python train.py --n_layer=20 --d_model=96 --n_head=3 --n_kv_head=3 --head_dim=32 --d_mlp=256 --vocab_size=640 --activation="swiglu" --norm="rmsnorm" --norm_place="pre" --norm_eps=1e-05 --positions="rope" --rope_base=10000.0 --rope_fraction=1.0 --qk_norm=false --attn_scale=0.177 --bias="none" --tie_embeddings=false --parallel_block=false --init="normal" --init_std_qkv=0.0704 --init_std_o=0.0111 --init_std_up=0.0704 --init_std_down=0.00681 --optimizer="adamw" --lr=0.00271 --lr_mult_qkv=0.7 --beta1=0.95 --beta2=0.99 --lr_head=0.00607 --grad_clip=0.5 --warmup_steps=240 --schedule="wsd" --decay_fraction=0.637 --decay_shape="linear" --final_lr_fraction=0.1 --batch_tokens=[8192, 16384, 32768, 65536] --seq_len=512 --doc_mask=true --train_tokens=84350000 --steps=3468 --dataset="wikipedia_en"
Each number is 128 + 24 x the weight over its row's rms, rounded and kept within 0 to 255. Layers, rows and columns count from 0. The size above them is the row's rms in percent of the matrix's.

# layer 11 MLP down (transposed), 256x96, rms 0.128, rows 91-114, columns 0-95
size [ 95 106 103  94  94  94  96 105 105  91  94  89  96 100  93  96  90  93  96 103  98 101 103  99]
[[130  99 138 134  94  93 158 142 113  99 136 119 109 139 172 125 118 145 156 136 131 131  96 116 129 180 115 113 155 119 147  78  90 113 109 114  93 108 140 145 122 101 152 141 127  86 159  91  97 183 117 171 115 147 155 124 134 190 152 117 121 127 153 115 151  90 121 120 107  75 135 128 102 139 145 107 149 104 104 156 106 105 125 159 109 125 114 175 118 131 131 130 156 130 110 147]
 [176 163  78 103 106 129 141 163 117 159 117 170 151 145  96 142 109 127 114 125 107 125 120 139 128  92 130 100 133 121  91 138 123 144 125 110 100 135 124 135 124 137 124 111 157 164 199 120 129 151 168 154 144 157 146 144 103 203 166 103 130 166 131 154 169 128 152 135 137 143 110 118 138 176 126 103 130 109 166 153 134 114 103 153 119 159 152 113 125 123 108 136 144 127 115 112]
 [ 87 135  91  83 137 189 173 129 143 132 120 112 107 127 121 132  96 149 127 110 100  92 134 118 104 110 137 142  84 120  76 105 151  84 190 105 108 121 114 150 124 130 121 149 128  92 121 149 148 133 146 140 143 126 122  99 137 130 160 149 106 134 149 151 153 106 135 128  88 101 113 113 147 138 113 111  86 138 123 108 132 138 119 137  86 169 156 132 115  94  91 155  92 113 108 146]
 [184 114 165 165 118  97 136 177 115  94 147 154 108 121 144 139  76 132 130 142 130 130 109 132 117 127 158 127 151 126 105 106 116 144 118 154 125  88 128  83 161 114 143 149 145 120 139 186 109 153 136 126  82 124 100 128  99 172  95 126 124 114 148 129  99 157 136 138 122  96 112 107 133 127 134  95 132 143 120 116 146 123 146 103 182 145 172 101  75 132 150 150  96 151 126 127]
 [120 113 158 164 116 110 112 181 132 114  80 143 115 123 119 117 119 126 152 107 128 111 106 145 111  57 132 162 155 114 118 103 136 172 125 152 128 123 124 149 120 127 149 143 123 196 131 145 150 127 110 158 142 114  97 153 102 138 133 115 166 127 177 143 153 137 113 129 193 101  86 143 128 158 184 125 168 126 130 100 133 162 164 132 116 133 105 132 122 118 123 136 113 115 146 141]
 [135 118 118  88  66 105 120 137 118 114 118 101 109  97 122 148 137  87 174 101 154 125 133  96  99 148 135 107 124 139  94 136 117  98 139 116 148 127 158 128 105 123 189 131 122 125 116 121  87 135  83 107 100  79 104 127 130 103 111 196 147 104 142  95 116 119 135 127 142 122 160 148 108 143 104 128 127 138 160 126 100 141 106 135 167 158 155  97 114 132 161 146 141 154 114 162]
 [168  89 154 137 128 130 151  75 153 150 154 140 113 132 111 140 127 131 130 143 151 135 110 138 116 115 116 129 139 110 104 171  84 162 125 172 140 118 130 130 163 107 148 113 159 118 166 144 115 130 120 164 134 163 146  89 181 144 140  90 123 141 144 132 118 143  66 122 115 156 122 106 123 127 151 167 142 105 144 130 146 114 146 140 140  68 148 115 131 113  74 144  92 110  86 130]
 [128 104 133 122  92 150 107 134 152 113 108 102 163  80 116 129 138 110 138 144 103 149 131 145 127 164 136 106 139 142 114 121 113 127 102 138 118 158 152 106 125 182  87 124 177 115 128 116 142  96 116 140 121 163 106 114 118 107 154 140 145 104 166 137 160 155 116 134  96 158  78 187 129 139  84 161  76 139 100 162 154 131 147 128 128 128 134 126 142 142  87 136 115  72 124 108]
 [194 178 132 132 183 169 157 107 147 129 157 172 125 104 138 139 149 139 149 151 133 147  71 136  80 165 155 145 118 152 105 125 138 121 111  98 120 130 136 125 116 121 131 140 131  73  97 141 121 128 155 115 130 124 135 126 164 104 150 121 105  99 128 124 169 121 154 122  98 159 148 124 128 142 144 109 133  99 114 151  78 136 109 120 146 115 153 153 160 130 153 168 135 139 106 154]
 [175 124 112 121 111 134 120 149  71 136 105 149  92 153 133 141 132 105  66 137  95 141 104 160 111 141 150 109 103 119 120  96 113 146 122 127 189 103 125 127 176 140 142 108 102 105 148 120 164 105 119 127 114  94 134 144 108 170 125 138 172 154 128 142 136 152 137 117 123 153  95 135 151 140 152 140 138 125 140 168 102 158 172 138 179 124 124 153 115  87 117 125 131 140 108  92]
 [125  97 123 122 128 147  97 123 135 127 134 113 106 134  87 132 104 143 104  99 118  92 145  95 130 142 108 155  93 108  84 151 162 143 120 185 167 147 153  98 118 135 126  96 117 175 131 108 190 110 127 116 151 140 110 141 124 135 134 132 141 120 127 152 115 162  90 137 143 141 166 119 103 153 144 145 118 182 159 130 145 134  90 130 194 127 146 161 154 124 142 157  92 135 128 147]
 [112 147  92 106 157 107  89 109  99 153 115 129  82 123 119 134 160 119 101 132 123  83 101 101 102 181 146 160  93 120 110 119 157 136 144 142 138 138 112 122 120 123 119 108 121 161 182  90 120 111 103 123 132  66 137 113 141 134 166  98 158 126 100 160 161 161 143 115 149 107 128 140 111  95 121 158 111  85 110 149 143 103 112 105 101 125 120 159 108 128 128 126 115 137 155 174]
 [151 139 108 126 149 126 101 160 171 104 113 110 139 147 117 131 126 115 115 121 127 107 107 119 108 146 126 108 140 112 118 130 123 138 117 140 132 165 143  92 158 112 147 110 132 110 120 157  95 123 123 135 110 141 111  79 109 167 164  79 149 125 180 117 130 128 119 131 140 165 156  95 142 118 113 109 142 157  86 112  92 172 110 122 141 136 132 135  76 156 204 101  62 143 128 118]
 [108 126 125 132 117  76 143 141 111 109 141 144  80 138 103 151 181 146 149 149 130 143 128 125 126 130 123 113 142 150 145 121 150 130 112 153 160 126 154 140  92 154 141 149 121 110 123 180 149 148  61 120  73 148  85  96 118 158 103 155  95 160 146 163 141 145 139 134 101 160 168 147 156 129 115  85 116  98 116 162 110 120 135 127 150 140 158 138 134 152 114 171 122 104 135 136]
 [ 94 103 136 142 134 105 106 128 141 151 103 116 133  95 114 121 127 163 151 157 144 101 103 106 100 115 161 155 131 131 184 145 119 138 158 126 207  98 144 131 134 122 122 150 133 122 120 149 121  69 101 131 147 137 114 177 107 118 144 133 143 127 146 133 167 154 129 109  72 103 155 115 116 127 131 123 124 130 100  97 134  94 163 156 118 115  88 152 137 108  92 111  91 161 101 117]
 [ 76 122 131 117 126 141 121  88 137 116 103 128 129  80 156 101 196 124 145 129 181 136 110 128 104 162 112  96 115  75 132 143 141  97  92 150 168 130  93 102 121 176 124 114 141 131 143 149 116  97 115 120 121 102 124 140 163 148  91 153 107 154  97 130 118 141 148 128 119 129 127 146 153 103  90 157  95 114 135  79 123 126 158 104 129 121 133 142 173 123 131 125 108 134 136 164]
 [103 128 137 130 112 141 163 131 101 145  90 119 151 108 142 175 133 175 156 122 126 169 139  87 129 157 102 129 121  92  85 179  94 131 119 120 131 103  96 146  78  82 139 149 111 120 109 154  99 129  92 123  93 156 177 176 122 109 112 126 140 108 125 118 101 125 139 110 125 157 133 133 152 136 151 125  95 130 128 100 110 162 125  90 148 106 130 143 146  97 168 109 115 111 121 123]
 [104 164 137 134 151 156 155 122  99 162 133 143 158 121 102 148 109 154  98 162 131 101  86 124 118 127  77 147 137 136 131 117 174 147 131 101 138 146 164 187 131 136 163  88 146 141 107 140 113 122 146 104  89 131 127 122  79 140 150 141 131 118 130  98  71 132 136 115 124 112 123 181 127 103  96 118 108 122 116 166 105 150 147 121 151 153 131  99  92 116  84 139 121 135  99 149]
 [132 114 138 153  84  95 137 130 137 134  97 135 158 138 121 138 120 104 154 147 115 119 127 132 131 169 115 109 173 152 158  83 176 137 146 141 151 125 143 103 131 141 139 131 131 118 145 154 128 127 137 132  98 130 114 136 101  93  81 121 137 165  97 177 116 128  79 143 110 127 132 129 215 109 185 115 147 131 143 131 146 122 157 154 105 173 114 107  99 161 122 130  97 120 114 134]
 [117 199  53  95 115 144 151 112 152 135 157 105 100 133 146 146 111 146 114  73  89 108 139 111 158 167 106 115 106 115 184 124 138  98 139 109  99 105 112 149 118 123 140 138 125 122 138  68 110  79  92 123 137 138 144 114 164 135 146 104 123 134 142 135 121 156  98 171 104 141 142 157 131 136 107  98 135 132 107 141 113 125 131  99 131 128 132 138 128 117 159 133 118 158 122 126]
 [125 136  75 115 163 103 113 137 101 131 163 128 148 131 121 135 117 101 141 123 121 128 132 104 113 111  89 141 159 143 147  80 145 149 148 137  90 101 114 172  95 165 100 112 108 158 111  99 138 181 170 151 120 128  90 156 152 154 143 121 145 127 180 129 135 122 134 125 152 170 103 159  77 110 135 114 144 146 145 142 135 147 136 124  66 138 166 118 152 134 140 147 109 142 145 123]
 [172 142 117 111 133 123 147 116 112 123 106 107  99  94 118 126 104 140 129 118 119 115  93 133 128 124 145  85 116 144 127  96 148 131 170 141 154 145 124  97 134 156 105 123 146 142 135 108 115 158  97 137 171  81 151 161  92 189 119 146 105 128 140 167  87 122 144 107 163 153 112 183 136 134 179 141 127 149 104 172 121 134 132 129 143 145 123 156  88 181 145 150 135 148 122 146]
 [120 157 116 148 132 121  96 130 159 108 158 151 114 124  92 159 113 135 152 129 137 103 112 124 146 174 147 164 102 120 125  91 126 154 163 160 105 132 146 117 137 101  86 108 108 118 153 132 159 146 108 144 142  99 134 152  91 154 154 123 130 122 166 113 127 151 145 102  86 142 132 164 156 118 118  76  99  99 160 131 172 135 117 109 149 172 135 147 147 117 154 120 120  83 177  91]
 [ 77  92 146 123 172 151  86 118 140  97  92 137 119 140 109 111 151 140 140 139 144 163 115 126 103 124  63 175 125 156 155 125 108 110 169 167 136 126 155 129 124 124 109 143 114 103 146 134  85 140  90 131 130  75 113 156 107 128 126 150 130  97 123 130 191 125 133 102 121 114 129 116 125 144 100 163 104 115 136 159 124 118 126 148 135  84 116 109 104 130 145 122 132 103  77 127]]
# layer 11 MLP gate, 256x96, rms 0.148, rows 92-115, columns 0-95
size [104 106 104  92  98  98 118 106  89  95  88  88  99  97  95  85 101  94 106 114  95  97  90  88]
[[155 103 132 155 143 136 157 134 158 145 118 130 102 154  89  93 141 125 107  92  59 149 138 117 120 137 162 139 144 163 132  68 122 132 120 118 100  77 124 109 120 127 125 163  77 128 111 148 117 155 128 131 135 158 130 119 163 143  93 122 112 151 121  80 141 163  95 116 139 110 119 150 160 110 158 145 163 109 141  96 126 111 139 101 126 144 163 147  97 150 167 103 104 128 125 115]
 [122 143 127 113 167 131  85  91 139 182 120 143  81 151  92 132 121 131 118 138 136 102 113 169 122 149  92 181 131  79 120 127 135 162 137 138 107 105 129 111  95 127 156 128  98 125 103 122 125 108 119 145 155  77 117 118 128 126  98 105 166 116 149 165 128 131  98 130 101 157 151  99 110 144 135  85 168 136 152 151 177 121 147 117 158 115 104  88 112 101 126 112 120 125 154 137]
 [111 154 110 132 151 130 139  91 122 148 154 113 177 151  78 125 146 148 144 102 116 116 106 103 124 129 125 105 155  67 147 120 103 140 146 134 102 138 163 133 133 139 145 113  92 131 179 139 143 153  84 136  93 132 138 109 130 119 157 107 178 141  69 119  90 120 116 142 126 144 141 151 142  97 146 107 119 102 127  65 106 133  97 129 130 145 146  79 112 134 124 103 108 144 160 113]
 [116 103  97 111 136 118 153  86 147 130 121 143 111 111 144 161 109 154 133 134 128 128  93  84  98 135 107 161 157  80  79 111 135 138 131 183 122 148 127 153 119 143 156  92 110 126 125 120 117 113 100 155 130 144  95 149 120  98 129 128 162 113 106 146 125 125 140 132 168  80 125 131 136 183 114 135 130 158 160 122 141 148  86 141 122 164 128 112 109 156 141 192 178 147 136 123]
 [ 98 106 114 103  96 131 135 110  89 143 166 111 119 200 137 101 132 115 120  83 134 153 127 144 130 129 141  89 166 102 145 101 159 118 129 160  94 126 153  97 105 153 157 164 127 129 123  91 146 145 151  97 127 134 129 119  96 124  86 113 125 161 141 131 105 108 139 174 124  98 113 108 139 142 171 168 126 138  91 110 131 143 154 127  86 123 153 138  97 108 161 146 121  94 110 123]
 [ 99  98 128 144 184 144 145 107 136 169 205  88 115 116 124 127 137 135 128 161 145 110 101 122 116 126 137 161 162 147 125 100 147 132 128  99 113 149 114 154 112 110 143 114 146  98 113 119 103 126 128 117 125 129 109  81 172 112 112 130 107 133 138 133  95 166 126 125 165 124 148  89 137 187 143 152 172 132 155 119 107 158 151 107 113  97 108 163 126  99 128 106  90 115 128 101]
 [ 92 143  97 141 145 132 115 106 140 137 127 102 128 117  87 144 132 120  97 128 168 116  58 124 106 129 146 143 121  99 123  59 128 100 128 115 161  71  97 104 121 148 120 119 112 152 128 129 145 151 152 144  94 124 134  97 167 113 107 114 149 112 157 100 108 151 133 148 111 149 108 144 117 127 156 121 123 192 132 127 137 121 113 112 140 113 136 132  91 114 171 125 138 157  80 172]
 [ 86 131 114  87 117 119 177 112 122 172 185 142 127 159 125 146 131 103 130 136 156 152 135 114 101 107 115 175 102 153 136  88 166 124 155 120 122  84 150 137 127 144 112 152  83 134  94 148 153 122 130 126 114 101 112 146 149 158 170 124 118  89 125  94  63 118 105 140 144 160 144 167 152 110 140 142 134 118 121 142 146 133 120 129 142 119 163 115  89 113 104 121 114 136 102 100]
 [109 141 136 172 125 124 140 137 110 172 116 135 135 128 116 113 176 116 144 168 158 163 123 114 126 133 100 114 172 129 107  96 115 116 163 140 119 180 149  98  94 115 126 138 136  74  90 146  99 151 118 136 129 173  84 104 178 107 107 124  93  93 150 136 141 145 125 120 122 107 150 118 141 132 138  91 108  93 112  87 103 101 112 137 174 147 123 102 125 129  88 115 146 117 140 146]
 [137 122  80 132 151 116 122 144 160 165 144 135 135 124 114 173 122 147 160 123 139 132  99 101 151 142 161  97 134 136 138 128 126 146  93 150 145 122 125 149 162 154 128 175 104 101 125 120 127 114 147 117 137 124 136 105 104 127 128  94 164 149  90 173 114  86  83 162 105 104 145 147 122 125 140 139 140 182  68 144  93 149  77 118 171 119 135  96 149 165 149 117 146 119 125 130]
 [117 110 111 113 135 157 142 116 136 176 137 103  96 181 111 124 136 145 124 108 130 162 104 148 115 124 111 137 136 131 144  65 130 123  95 141 121 128 121  80 101 148 171 150  87  93 131 128 133 122 135 121 142 135 134 102 112 125 114  98 110 154  75  83 137 159 126 116  83 148  96 133 134  98 146 116 121 107 133  98 139  95 141 123 123 114 208 130  71 118 102 131 118 124 138 125]
 [120  89 128 207 149 130 112 124 152 159 171 136 130  88 139 139 160 101 132 118  71 168 110  99 109 137 106 135 130 136 153 140 124  98 171 155  81 103 132 119 131 116 102 143 135 131 155 125 103 150  81 136 134 142 155 123 155 102 126 107 133 169 112 111 158 146 148 149 155  86 121 110 171 124 148 148 129 146 143 133 128 114 103 107 154 115 113 136 116 146 126 113 174 121  86 135]
 [133 137  83 123 116 134 157 131 126 120 159 172 130  98 116 111 152 132 118 105 143 132 130 111 130 135 103 134 138 147 117  91 130 113 114 127 104 105 166 156 104 142 175 165 160 135  96 141 136 110  72 143  77 133 141  89 163 119 150 118 154 130 123 136 139 136 125 128 119 169 122 107 163 142 179 129 127 172 162 128 146  98 100 158 101  76 127  66  98 147 147 134 140 119 105 135]
 [146 125 126 139 119 109 182 112 139  99 158 122 140 177 104 131 144 107 135 100 142 177 135 116 107 135 154 135 127 131 120 136 140 127 181  81 153 116 147 121 160 145 139 140 167 137 134 150 102 144 117  88 183 134  83 133 116 118 103 129 126 124 159 154  86 116 116 188 134 135 157 143 116 128  97 120 163  71 110 162 145 127 138 126 124  98 165 143 105 123 108 136 120  84 145 146]
 [ 91 106  93 134 140 107  97 128 113 143 170 146 135 121  92 115 131 103 109 140 136 114 149 134 108 139  94 133 133 135 164 115 101 116 180 125 125 126 114 114 123 161 162 130 143 100 125 137 132 146  31 148 118 182 159 133 109 127  92  94 164 117 149 105 192  88 170 120 119 122 122 129 158 123 140 126 127 117 100 157 124 115 121 149 127 141 117 140  85 110 118 146 123 139 118 108]
 [134 133  90 160 124 149  99 127 125 148 144 107 115 146  95 136 123 135 123 118 106 132 123 115 121 166 100 129 130 127 151 136 101 126 155 109 122  92 118  92  98 112 154 122 138  95 137 138 164 136  84 130 135 188 153 143  90 157 151  99 128 146 177 103 135 118 144 136 136 173 185 141 132 166 118 133 138 106  79  84 140  57 151 119 101 121 157 134 131 129 137  87 139 125 146 117]
 [138 154 109  97 163 128 171 191 109 108  86 148 138 102  79 120 141 105  97  99 128 129 134 115 137 153  98 132 109 124 160 112  85 144 135 117 147 109 106  98 122 143 129 144 107 128 121 109 130 114  99 159 114 136  99 122  98  72 116  95 151  65 136 144 133 127 114 112 130 163 173 144 128 127 159 120 141 151 126  87 111 121 161 143 105 106 128 109  89 163 139 148 116 144 149 104]
 [117 137 115 168 121 121 171 117 157 123 135 141 152 173 104 115 104 127 129 141 107  95 130 117 118  89 163  92 125 113 122 107  79  97 128 146 139 122  99 158 144 140 107 163 169 155 154 120 134 136 123 120 140 183 113  76 131  92 140 141 107 160 115 157 124 136 118 128 140 148 155 215 139 143 178 144 119 142 148 128 116 109 114 139 121 132 138  97 132 112 146 120 102 138  92 154]
 [110 124 101 123 165 128 184  90 143 119 102 121 122  95 148 151 188 116 150 104 139 126 103  97 116 140 100  74 110 134 128 103 106  92 155 192 128 149  91 131 100 130 123 154 129 143 139 116 169 121 100 104 136 130  99 108 136  65 109 131 118 139 113 164 115 145  92 128 132 141 134 132 145 119 110 130 154 128 158 125 100 179 136 109 109 160 132 103 106 114 132 118 111 125 121  92]
 [109 142 117 113 141  75 125 101 145 179 127 120 107 109 106  93 162 157 154 142 137 112 104 142 129 127 129 152 158 109 147 103 108 160 134 143 127  99 142 128  98 181 141 144 105  94 168 139 192  99 143 120  87 137 136  77 133 140 132 129 118 191 108 131 129 104 100 153  82 125 140 138 109 150 159 106 110 156  98 117 148 153  99 136 158 129 121 113 135 158 114 120 147 117 145 139]
 [117 157 100 128 109  69 123 102 109 137 104 126 140 142 161 130 134 136 155 143 177 150 134 126 137 124 159 143 122 118 142 106 158 101 153 135 120 152 136 108  57  94 128 128 120  99 172  94 155 123 105  97  78 171  99 100 152 136 161  94 107 116 141 132 123 143 155 190  97 109 154 146 105  99 132 144 110 133 120 118 118  99 105 110 151 162 129 108 116 147 118 109 134 131 149 143]
 [134 117 117 136 158 141 130  99 117 150 119  87 103 122 137 115 167 126 138 130 156 142 151 153 115 156 123 168  98 165 182 132 102 109 180 151 156 118 140 136 107 154 159  80 128  90 131 125 124 107 103 127 170 140 165  88 149 113 151 115 134 151 117 112 138 133 132 135 143 155 121 142 148 140 134 119 183  99 164 136 107 115 106 103 181  90 144 108  80 156  98 111 149 121 119 121]
 [152 154 107 149 151 140 159  85 163 123 120  89 110 157 121 168 132 147 146  82 117 134 108 132 115 132 115 156 126 109 130 110 111 147 115 110 149 138 131  79 120 124 170 126 121 109 186 117 154 152 144  96 165 174 117 122 113 101 123  97 115 118 156  87  96 147 161 112 125 134 135 149 122  83 170 168  94 108 126 155 157 130 142 124 125 139 154 112 100 136 145  92 109  94 123 155]
 [133 119  91  66 148 116 155 154 125 177  98 105 132  90 136 134 104  95 199  87 115 151 162 116 158 143  97 113 124 114 142 109  86 134 124 119  91 119 155 127 150 134 130 137 110 158 145 112 162 113 120 140 110 120 137  96 141  75 138 116 119 102 109  76 136  97 130 150  91 143 159 144 150 130 119 101  90 161 115 119 140 153 110 151 162 117 151 121 132 135 139 141 110 123 132 139]]
# layer 11 MLP up, 256x96, rms 0.129, rows 92-115, columns 0-95
size [107 101  92  99  87  99 112 106  90  93  89  97  98  95  97  93  91  93 103 103  99 104  97  94]
[[104 152 117 137 151 126 131 107 193 108 117 109 145 165 123  79 110 149 146 130 126 170 124 125 134 113 132 164  95 107 133 141 109 117 109 153 172 140 115 139  97 110 161 134 146 130 118 134 119 121  70 176 103 121 122 145 155  93 121 138 101 133 143 153 108 135 111 122  81 142 110 159  93 134 108 131 130 129 130 195 125 177  87  88 133 139  86 123 148 131 145 102 134 143 123 147]
 [129 132 107 126 118 151 102 178 162 168 151 191 137 138 123 123 138 116 123 110 152 121 119 128 132 107 164 118 151 161 136 136 159 160  86 107 143  99 141 103  93 178 106 162 109  84 112 106 112 124 149 128 113 128 118 121 125  82 163  97 134 121 149 129 104 112 113 124 101 152 116 120 151 154 169 182 112 111  81 111 129 166 148 115 153 105 133 150 102 100 129 111 153 122 152 141]
 [123 137 128  97 115 131 139 123 106 112 172 133 182  94 120 149 148 128 167 147 158 137 159 129 176 182 142 121 109 138 168 128 157 156 132 100 126 129 160 143 145 128 146 144 143 143 120 150 153 128 160 128 127 134  58 159 117 119 111 148 143  74 143 188  80 123 139 142 155 128 119 105  86 136 149 132 144 144 112 157 135  99 138 144 132 134 134 112 142 143 123 107 185 125 144 120]
 [129 101 111 121 114 145  95 122 141 151 132 126 105 121 101 129 114 116 135 154 158 109 113 111 142 148  74 121 101 107 103 140 155 133 150 165 146 129  92 148 145 111 162 140  86  62 139  82  96 132 119 100 141 111 128 103  76 135  84 103 137 109 147 152 124  92 146 114 147 123 100 142 159 135 140  92 156 153  99 133 131 163 135 134 119 129 132 138  97 119 101  76  97 109 115  79]
 [124 109 101  75 122 105 111 135 148 113 156 139 136 133 112 149 164 101 108 179 129  87 163 175 140 145 143 122 173 126 133 140 158 174 109  94 137  85  87 128 137  95 101 113 141 143 148 106 129 162 117  90  99 156 100 139 124 158 113 115 122 104 139 141 108 116 135 110 123 128 100 109 112 133 152 100 117  57 109 150 100 107 117 112 141 134 135 105 140 113 110  98  88 121 107 145]
 [126 144 154 153 109 141  90  87 153 117 126 144  93 153 120  86 160 104 120 116 129 147 100 186 136 110 109 112 159 116 121 170  92 140 139 126  77  68 111 119 123 130 101 162  80 108  88  88 133 107 137 101 112 139 136 152 108  83 114 107 144 122 136 124 117 124 148 154 143 128 137 128 138 114  98 119 108 132 100 144 149 145 113 130 181 152  85 138 117 116 162 154 136 107 152 125]
 [105 159 116 113 174 142 112  89 111 125 114  94 113 126  76 113 137 148 133  84 147 124 101 138 121 143 136  94 100 109 138 101 111 104 132  79 107 107 112 104 110 136 172  96  77 158 142 120 141 160 116 130 114 137 119 125 146 110 130 119 173 150  86 127  85 121 139 139 120 105  84 175 162 135 162 112  90 141 101 119 117 118 111  87 130 117 149 108 111 128 139 116 113 174 107 146]
 [116 131 130 118  90 138 103 118  81 131 122  90 135 116 135 157 102 151 124 124 102  87 110 141 141 135 145 140 118 113 161 137 127 144 122 169 163 114 128 126 116 117 166 118 155 106 179 113 127 130 153 153 151 116 104 118 147  69 101 128  81 102 145 167 156 181 107 164  86 144 134 112 124 126 126  99 181 120 106 116 139  90 155 107 151 149 148 126 152 151 162 109 146  96 147 138]
 [129 116 132 150 121 113 166 112 101 114 172 121 145 165 180 112 162 109 104 160 119 139 147 127 133 113 118 102 156 138 116 128 104 129 154 150 198 124 114  94 144 141 104  92 144 123 135 142 138 140 176 166 139 115 157 145 127 126 168 130 147 112 130  83 117 146 140 127 157 133 125 154 143 135 129 128 123 121 132 140  62 125 108 167 153 130 142 147 145  88  60 116 127 118  99 163]
 [101 100 149 138 142 101 163 151 101 139 117 129 141  88 144 168 123 164 132 131 137 151  85 103 128 114 130  85 102 116 119 119 153 142 118 160 145 105 105 177 136 137  97 123 115 176 114 125 131 113 112 121 113 123 174 146 107 102 129  85  88 136 129 153  97 151  97 134 110 116 120 119 110 114 155 150 144 147  94 131 118 103  74 157 132 141 109 108 121 141  89 104 105 134  54 121]
 [156 136 111 121  97 127 184 120 128 181 112 166 109 149 125  75 101 156 128 133 120 135 136 160  98 144 124 118 127 146 123 113 148  98  77 159 138 168 151 153 138 138 135 126  82 113 128 148 131 102  89 123 144 125  98 112 119 132  94 134 139 159 125 151  91  82 114 156  82 182 119 167 123 115 109 143  95  94 120 105  94 135 146 154 112 158 120 131 127 108 103 137 131 116 148 120]
 [152 144 137 141 127 149 107 131  93 118 127 130 105 144 150 113 122 143 152 132 105  96  99 123 129 109 135 134 130 148  97 133 123 137 101 149  78  99 113 165 151 142 192 145 143 147  83 156 106 165 159  99 126 115 124 143 136 142 120 153 131 178 102 103  49 126  99 108  90 101  86 139 142 130 116 107 152 149 123 138 182 164 140 130 133 119 116 149 131 153 161 139 113  93 126 113]
 [106 170  92 177 115  93 162 144 124 128 155  96 117 157 121 116 154 124 139 128  89 139 146 157 110 123 144 150  95 102 153  87 126 131 140 151 167 157  81 136 151 113  80 112 130 171 145 139 120 155 104 126 131 127 139  90 106 115  80 139 143 139 157 119 105 191 135 120 144 124 129 128 157 127 126 115 153  70 120 104  98 154 117 139 153 119 148 156 112 119 136 141 106 147 125 157]
 [115 166 151 144 107 140 123 141 121 143 169 131 131 128 133 133 161 156  88 101 164 142  74 101 130 111 113  88 157 131 105 143 117  97 157 102 119 185 164 104 100 143 142 148 109 168 152 122 160 120 149 152 109 139 139 144 145 123 131 142 114 110 165 154 104 101 133 141 106 156 101 145 121 147 134 143 104 124 177 117 165 148 101 167 130 117 142 124 135 156  93 132 199 125 127 129]
 [140  92  90 136 123 131 129 116 116 121 132 136 159 135 100 121 102  89 107 136 100 119 157 130 139 180 146  96 141 138 122 157  82 126 101 160 147 132  86 101 154 110 159  95 111  84  80 170  96 120 118  67 111  87 182 137 155 121 133 128  95 118 152 115 125 121 137 112 135 133 110 131 142  84 150 130 135 119 130 121 118 112 126 120 110 103 146 131 122 145 134 128 142 115  74 181]
 [116  92 140 156 126 146 143 116 133 121 115 143 122 138  98 179 166 116 168 108 138 139  84 118 146 122 127 117 124 100 127 145 107 152 134 110 121 128  80 128 188 136 107 122 162  80 145 125 128 133  85 128 103 139 172 135 142 165 154 141 108 101 143 101 141 131 112 120 121 123 138 131 102 138 165  90 122 154 108 130  97  86 123 177 118 162 139 128 163 164 160 126 182 112 116 165]
 [131 128 144 109 123 121 115 136 140  78 121  89 143 104  99 123 167  94 141 103 132 112 112 121 164 101 105 102 122 128 100 133 129 155 146  72 138 112 139 104 108 147 104 140 184 133 126 154 139  93 152 107 115 118  97 100 155 144 154 118 125 149 150 142 123 179  97  99 152 108 102 107 111 118 127 132 125 121 122 118 188 131 162 168 151  96  71 114 131 154 112  88 130 106 102 150]
 [124 106 125 134  96 114 102 127 166 150 105 155 156  85 154  91 100 128 172 111 134 144 122 116 160 117 143 141  95  96 113 120 149 150 125  97  75 122 118 126 117 156 117 161 143 134 111 134 119 129 141 141 125 121 157  91 150 117 164 121  76 156 162 144 142 115 135 155  76 137 171  82 148 154  67 120 165 155 126  94 131 117 134 111 132 118 139 128 113 130 115  80 160 128 121 116]
 [104 170 111 155 134 112  92 198 137 152 143 164 134 181  82 121  97 153 129 143 124 156 159 114 147 128 161 146 132 105 101 145 157 139  96 134 135 109 117 152 130 142 146 137  83 122 106 172 117 158 140 134 136 125 139 107 146 145 176 125 109 135 128 125 145 150 130 123 103 108 151  96 115  78 135 113  69 117  98 147 128 121  89 120 118 140 128 116 112 140 171 159 152 156 118 130]
 [144  91 112 176  94 142 113 123 111  88 143 117  85 172 143 139 151 101 127  92 151 154 125 143  93 149 130 109 114 133 116 157 149 119 119 128 131 117  98 112 125 134 154 106 160 126 110 132  75 170 158 104 168 132 186 172 136 134 125  86 131  79 141 130 143 105 136 109 139 146 122  81 165  98  79 130 114 151 142 150 119 121 115 161 126 132 142 105 112 119 118 143 134 112 150 104]
 [104 156 100 132 133  99 119 137 117 109  93 133  87 114 148  98  84 148 155 126  91 163 131 107 165 111 100 130 131 112 135 107 150 156 121  87 135 152 135 145  66 132 122 142 132 153 128 141 162 158 140 152 143 178 179 148  85 109 151  71 118 141 103 144 112 114 136 122 114 139 147 113 163 108 167 151 152 125 122 136 116 144 167 146 150 150  82 123 151 130 130 139 147 156 107 120]
 [112 110 120 128  94 145 116 101 115 113 131 134 114 119 115 126 137 145 102 110  76 128 112 145 124 128 155 119 158 119 162 121 152 128  86 137  84  79 171 140 131  76 120 130 144 143 118 130 101  96 161 152 142 103 106 163  87 169 200 134 110 138 118 124  96 154 113 107  95 136 147 131 129 121 168 103 127 128 156 108 163 110 121 129 102  83 139 127 107 145 105 134  71 135 124 135]
 [136 169 126 141  82 162 182 156  85  88 149 160 113 131 128 119 107 126 137  95 131 109 118 104 125 133 161 115 147 145 126 128 155 107 150 126  97 151 106 169 144 102 171 150 112 168 143 130 133  95 165 117 118 105 126 133 146 145 154 150 135 133 137 160  64 109 116 142 150 174 115 148  83 138 156 147 117 139 139 122 112 124 130 132 106 152 118 139 139 121 148 116 160 154 191 129]
 [129  95 121 112 159 141 108 123 102 101 131 147 124 165 123 194 144 159 115 114 112  88  70  85 102  97 101 124 141 132 135 101 131 128 138  90 142  89 102 113 103 166  98 134  93  99 139 148 156  81 116 155 167 135 116 119 108 178 135 138 148 157 106 152 123 134 119 117 125 128 127 123 127 140 145 106 133 154  93 146 146 125 145 119  91 129 103 125 167 109  99 119 159  86 112 118]]